Weights of a small GPT-style language model, trained from scratch on English Wikipedia.
Size: 10 layers, width 192, 6 heads of 32, MLP 960 tanh GELU, vocabulary 3618.
Architecture: biases, tied embeddings.
Each number is 128 + 32 x the weight over its row's rms, rounded and kept within 0 to 255. Layers, rows and columns count from 0. Numbers have three digits each. The size before them is the row's rms in percent of the matrix's.

# layer 3 attention value, 192x192, rms 0.0928, rows 0-67, columns 0-95
101:087100096115111110122133169173127145120115088118103173138130051095125149172107099135101099143177172110134148143098107114135118077188166111100136078092122207165117077127112127122175078182124049127127124152184176189040131106149169157119149079116130120104118115144103127105135066177121197116
095:154110154165155120109130131117170152127150152101119117150162171129090112151125158141173120158110174116128135166122092160186121104076115119157157123139117129100126084156136045160156122076094121145117108170103085147091117187083126148113134105130165135114114141122158106111143049117093081177
100:141118082110141114111137125102157205133157137083130088209169165144143147199150095103121106128074121109099153143145077139167205115138085148166116130106053135148102098131113110140161119098134169103100154087139146172127103131152074094105163081162114178129098153179158148162140181116111144079
099:118100112191108169120177087104080167116142138097179199090176073152117118137141128083116153073132108202108101127123140190078133132109174179132157127115162122141130134120067165154156118202114081128152202114110157097127145121116110124153113081116131078122153116154117133126143123113203139113
102:121119158118063178143107109212147097143181123087078163137132119076186141100083029104089176143124103152168147098112139138132140104166075201176095163162141105085133119155143150171040137174159143067169124116136072117127104144097129120132110150090104095147082140131163144183097066131117099152
097:120128118181168155151110147133122091159085091155082113180169127084158110120136161099136148133142191107159154167150184130147163138138177118134181120174141205087118175166131128138104120175139075129123091048159165135123100089152164088158083133066122146163116130115100127075118143074134160118
097:116096072169086152146134118075116105079167122129115134161085092097115117126121129131140113115143088192138094175153159112112139145075140113156112146142075059149132108114167096104138167155167140113107073149135093140048098107104157105107159124098118123090161138104076156095103175185124124110
102:105098150117130144126077167154178067125139127144121069120128188130128119193157157089141167086135114103183139167181163141141142117106135119085093154129141146100154113080133160146073139143186123132112123118161151116104153044124103080083155136084112169158109162144107137064125121147189100095
095:114113166187159137084120160112139077156166075110117115142153106119142119097169146143127127129099128088166094127071135135169178085116128166167083114167118185136113157154117095136148078098175089151134109171132130129129112164125160150087110119098161113134150149103159156140100147131082131186
101:141124116074110124089107129180152077124077162122079109128098121178115149116088125146119121118117106152151164083070083142085128167133170083102132131198165146077151128127181101130136093123142129163132155135131124101130094108159069085147156091148112092138094090106132157074204101165132104064
101:058124155194092154094120138138162149144156139179085157111111080133185110115107116092132105162131128127135172149112139141147166106061116093079157149057147157160109135164126131179132114173106124116150057141118165125080087142096105149156130103142131134125196098129140134103124112130130095072
091:141135126143134116094115121196167140195104073094134103119180165103147138095122160088128129150150161129151107142156121078096057111122127100066140124108124158122143108120094089091139152130090120154119122107159149131085113058177103096195089061143138152139118135119137161120071202128170077087
104:200126091199108129116102093172181137131111137137108116164112086161151134118154129074095141114091119094123141098140098183112084175090152057146106151107139158093158122111146128116135132127071184108140144135121044139085056078099139130143145181188184157148190134133135177116171164161045088132
090:130125135118152104121166117122110168039182101131125113157130082108125092199147074162077160084178114240113225140131076159096189158152121110141177134111164126116083096105082185101160115034118104117112120140121115143127139158133124138158130110116107102139158129129104131107139130165132082154
106:148116183107136201130094167091085147135128104091107151074135154132114131166133129123151169121104126135079128106176131155165141101170079145118125160192110117131100153162085136144100173166080122142142058133098125070130165119131125139136123169163101153142141164091194166135138129099128121095
097:120185147073104162127093137164084034057111172153141153126154109179093081104131088153163082145171139187135082116174188163106100166123181150065126123115133142112099140151148180043176114163155150133199135147140159063137067115130143158120153111123122173134109130148149083106144175052134155126
102:152060072131143094138140172130116126156140139185125173141098175105165117086137104147163131054088145150143073119166137142142116085159111080111117165127151191123171132145120159162128124120123123165143084154101152176079134100184109113166080090161167160135132098108154178093064106101149185057
088:151140093113122079139064103148148166130158140128125187135120157104134200124146071156101145127135142158112112111104113118132123153127097132134083122171129086177182179168084060123079077114123104157129118169132119128178093159101131118175175085134074128080091147103111093128103152115127105123
100:153166146136137131138079139075096144144067128068132100125164103082100155104141129139150120128182140107101122159153099120163099087084080182115093121207161118138091139084081137149148132105037076088089145080133150158155107132123140148092093110135180120149111125159148163108146187130146104125
102:143111133136108160161065164101157149143154141128079121116094145192113150131145126150064121082114133124159113169106125108177077140176118166145142131156166136076144058167095143130153101076115095080161089136188115135146163134162096120109086143127077087090088157155178101072083084128087179136
101:094157124095114119135149144187125156113097107145149173105106107175116127125205113168118143132126135123125130082147114117120167141101126146165114130150117172082181117178116108130108125134113126114129164093165112171091088206148163169165136143168196141115111100161170130063094092135124159133
107:147122164103108132110154171172130072110128142108145143116107136172120149135103159085140167111089177115096096092152116104115183160182141119171128159154119132070142116090083204144229187126141120149132144134175095108112133132096115161089122135156112147165173136115122112113127150120105131107
090:074131110107172153196079171122128100115140128146080152118153165143125170175078184163109098160134124176113089121166139143108169173174158096090119179146159084111155095222166093099109141197147091113111147046100147125072163063127074147144131099146104094148139109143154116138165159105078098103
101:148125065082106158146130172168139089212117197173131098082137148097158157116139133153150124104143105112128121151141201173177123104122105103110142117125127106089124115166105139120131097180156118080123161177149157133158165079109079085132122104104180136093135150095088146195150090083137134125
096:145120109160164131113114194164148138127079106100094208113149101127138125135105131216110146177123116086159076194085122095164095060152088145143113138118131081058157116125144162085101134141138157098170144113176100127182134100065129207148172147116062176136168134140139163067092097143098140085
102:090153181078109144081156104158112150082132197138157187142161200113130126127091144095090121123157146070137136114108094127137118126126128104120143084145152108169075174146151104131185119145151127082142142140108153181103094138179196123163122077149160198113107136116076075117114092074165096115
099:104034081136119060118136103162140129145103130091133145115200164142151149145084128118100121085197086114133173139143096165064154096130117122095121109139060093118134136151072159114167138166131064089162132128095175102147109172153108109176077191137101132140210174113119115160124095116110068125
101:148074105190119096113097134200116124151142132131122073168175132175142077120087165172138137152132141140151114125069104119099086139115164089133102154046067060117159148081160141105176137120117124131165206061181149122175200126116131159145178145157098087151082112134102154130137150159136084150
090:102117164126169109142124145097154129166150128085103098134073183166134136079197080174073167166124122186152132084176138141192151131165119135154082048114074156117133135175133135089138151086135139128107180122168163115198082150096083113132119176115101123059112122096082167154119149133167130106
093:118103095147113177107078164159167141134130150099148136067145083063123097117077163101124128100145142072154110132155128161139139138094202146130149099132164157129133171126118101105222150110103094115174136149087116165144122105104087173116169089170087125123113166130136133130058164125157073181
091:091114139168119153100145114130140182093128163112133174127155076181137202121160131123138096119132097141148101136167125138089144156085139131105148149113087161120125100110128131150121074154155071141114053129129134115122133150133110188126125116039108123087135162224111139075183100117117172153
094:122095105105119181172129187140087099098107113145146084075099143102132156137143105140123148159151130127141127168094074216149130108129094137147167203109126108125133116103062111169105093095104174177143104144168138128195146134111163104096131063145083119111137136152147150132148103132105095158
112:108077149113111133135104125141126102072160174155115090152123142130088115143085088077164122139164104094172080074096180086131120131121071159182158149137142082138102127116093145119126162145122166108099109108139106095094182141055053116101170041100110042154108119118093140117144152215092128160
113:084184104130086125106171097128080148112064132131121163085146141172153075131145171118192168121143152065144227118079141116138134156075153158135168135157126152160074161148122128071120121149127103182145097128164158149141173224124157083144080095153101093103170102114127129119119111108166135083
116:107081169156079138145174163176096066101130122176117133122096149140132143089100166160111117156135139153133140095137169108130075113156145145088165158103152106165093147092100156145131163170095080076114225186065163125079098188167142063140128076150090169175158163143110115120131198103131110071
117:103096067123147133091100115102093152133104167180125048169139174103126130162154122094134140143175112131103114190081121122165116159108109128140117074133136154115094137108121107071143103112133197146114141165178074137145159144036058102145070150166181107118221173081181077089151085146130148113
120:110110146169098151123147136139111146183141182127153164140128080139124056108110116163101117107126099083123168144154069112100163117068134127122125159097128092129131095116086166059151071094096082095114136107112136106090169118091129142126168141137142119145143118164124149145231130078062102115
103:102129146144100166122139150121116124135192108151171155111149104051151095058166147147151148117147142107125143094132097130134141071202168102128143111077159091187072178142108143077128140160145093156139123173101132128116127147129154115116070188148109093169142138146116143089029135133153169156
115:100144128105139131143151123133135060079045121142171139135118113099128171158168149120116119118114064109149158120126100083166156181121093161160141128158095138085164121096137124117173174121114129161165212082157096158113106169080174158113120116135097140171147101174152085150088123168153180119
113:114095146126141123096113142133174093132122149099079122098093103149163113132047140143115137097184162118116154179068161095117108130143138131149149151093135126118114140138135108160054135125078138130101118144169079157123189105137049125146087119128159121105050138144139129167061147142182111127
108:080075133126125117145089137178121132110165134142115136100167164115109127122124136131162149123102075165095115158109084077110154097118156160158081108121156170158094162180144179103181141127108109117111140163130157103127121178089110125143135121143151095107120101138213068106179160125129054153
122:119186110081043153101126101146094129179106152118081128172103061163142111106086208091094139144108102067134095097080158126150129108085139133051164151139125055149127105162173109131087144127114143120116139098156168176088153147135059127126091089129154162129147131099115112112098121116107140060
104:150058114133123139159112168085104141184068169098155108106148121120118139042134116139127133110099135076171131087135118117083088161116170083124149112116138189133168167077151140197130137140106092065109169159147162097135147137136093108157133106110205133114115110125136156154140141114222120146
117:131174160128147070064144132145086114130134136114118163168140131054117166066071125095081114103151112126134127123107115206073127168098144154186147150154104186093123077118149150136121143088089097121123064116085097127097128134165157173145095088097106112103161131155153154154152093119117121215
114:132102220117131134099133108097063084119135181193180146153162106159156088082037136154147135118136098206121147146120183175099133159133124118107108211097088100126137158141103080137164145142139099128199145094184132122129123083090177119164132147114153074171067113150121134154127144109149147145
110:115111084138087150115146119160113080108148151182151101132018074127189159095127099070172127152149148157164116106108155142171121110138131100159158162121098153108149091141077088096128166072110149130123113143163093148157188096130086096116121104095096086117085107172146147132079124138092158107
106:098104130189103171082176136109138108125112116134178110185154140129132089111148128075067118213102113139131142091166113175110081128110156193166148100160150203122133132142112132159110143103185121131167086149160100082128140087110154099143151116159154136097062149076112125185097135133127110157
114:144156117106166094106122120152080151174176093135105073152117126100078094135144167155077159116173140180145148146077135142202115112132200098136118106046205075135141163092074085133118181154120112219161172183159156134119103078146111102176144121131176116141118121163150109070165084130141115144
113:132060153141074142151170091098082177124108136120166170105170090122116076119120144171106104118076142120124112126178128050092097100153109123125084132165116121118082105158080093176133127116127137108151141185143056108120058111107140152111136162187143135212155097187147153181163122179113120138
110:112142104078112110160105146127149070122174181169153120109140094115141157174127115117122156120127195192132109138160134113162186177094101129082170154100108116101106181167099144120131112112180166099128192143159134091079150094154137161125149220128092143139130094085121189121191161129176122116
119:159123106158204136106171021136149155092146131179119146134121128138119108110164147097114152123156049146085159069076144157164165105124175080116092142091044152155152126097140125134138118139127072157150150163104154171160104108116120140123155103103112159126132109150170095147122088130135121149
113:037167144137161179142134176175089096156159170090157157159106089102097125148137156153181079164143131152112152109153138097200091125050143149137085139154121139166108106161157122109139093129124124103036106180124124158055123078139124093103154093130161148158180121113126159176110126118149096143
116:176126160120109088155108155107081172110081153137111101118170049142138147100145163132100111179147127133118082102104109127154142128158129140166150166124102173133105188159140136121113146119160099190076124195091136118106101140120147094095135140160135135101133196113131148094127156116119104173
109:135065105173143212064102160134165122139109185116209135122149154153125091111117161198085149088108186148079164111141176144081121084097127114109125088152141117125135159085137146119133125123130161137107098124140107165172103157152149141106047141098110104066102141047100110141089082156147124164
121:106093137107129093104107126095072085115126131102067077108150163155170118110078120102139102136135095114165154179154153181125162107121153148132132135158116116108153097140133122170120083119116114185114111127140135168120090073134119147150145099134115126082122089120088125067136097156062157107
112:159135109136143153159125089096143110106153144118136140190213107078146199126164135132093160140112148095150163183119073110131112087067148116129134116159128127168127158130085112133144138076152139140080120116117134171089125099096160112099128120084112134163155103152210081176110175083130154038
117:112078201136137120097104181147135143185108104155077171115099146098094113171137121110143100169113133152151123123113138114102148122188144128169093117116119113127087108145110106092135122157137114181084138127139100087159076165135111160097067119158169104149170148173149069095079141125162115189
119:128168169136091171122172144124154159106122116156127135137115158183112118151133111233152095113115118105096186086183104142176178188095175071091129112170094174147083154093144071127092100117091150161145051167124132113116104078161086120154168162148090132135103168112200177065157066121123126156
114:139173108108180066109135109090070130127140113133105139122093147173106104117166126139117132080147124107135117171140157150027142123127091154141167128144113083123129114113181144172130126184117098124124060117150155111198153093165145075111077103117168101126128143169099168096162136106147167130
110:158166145142163142163178121132116107123118144123053172165126131108116125134091097151134088173090175112085140122151110150084127108143082165116155101105118146125124136061171093118138103146133134164156106066126083059107103116188186154140156109137159171101132100142139068103109130157190153154
117:102120111096074105067121090133153132109112171119093105106131161115138107134058126066206113117122205150171119103142118157147105158133145127127081121134155135117153160099132112191183105143106123150228122166089139069131136190126142056085081107124120126199127189120176134110114038163165109163
108:120130094093100101136174061106157169151144064116154145066084096118126126179110115132119082109127133115135103155164147137133098109099141184111178112173170102122132130107153118195137142133160129131132054092043111113132185102101125122159093138178114113125133127125128104110100160086179080117
117:092117065080158130091130088095136165146114103135131120115231133140163137126116093118115112119096138141102131120090150134204090075129144121127166131169142120095177192110096098115156126139107116060123106098149109153169161091180153146149101122115179138137105094117173141087145105079106096127
118:165116150105115049126137114160140102094162116146143167110123121134154127098217164165116154108075128128152138154085134120099129112166103152084114147138109112148110085044128152115130116112039149103191133123135118135138180147121107182123097094107113081136184149076176152158098165123152106137
102:137077106081157123098167134127116095066168155152195130165098113128169088150113147116121110103123093171177164088114133160087100118144160146111125129090133065146146129085101127059148168150217170168112136141102116116108167103126156104129138164167127138116134092135114076147132122091096148095
094:184115174142134165148139196088123124096082115142128094169103137119165133179136110087111178149115133136150149188142146100162142123123083139153105137060073115123098094134112077087160172132180142079145102142119089139140151085095132038109122093110141127100067102080118098149194145109138169117
094:079175138107089107149131094108076108093113136145106122115106135099102127084125149117153137108111085132155120099104142040117133118124160110158077139070156110158176194146155148105102153122166137159111107122150090139171205157083090123131086146120098105117167115122119178173122146169109069158
107:137148106104106101103088122133115144124149099150133143095164116085180126109064086159115142061118160156157085073191115164154108176121146123140133232133129083104123110136154095107103103135150128163157130121093155065152124133121088174149152060173101128108115157170206113090117156091097154096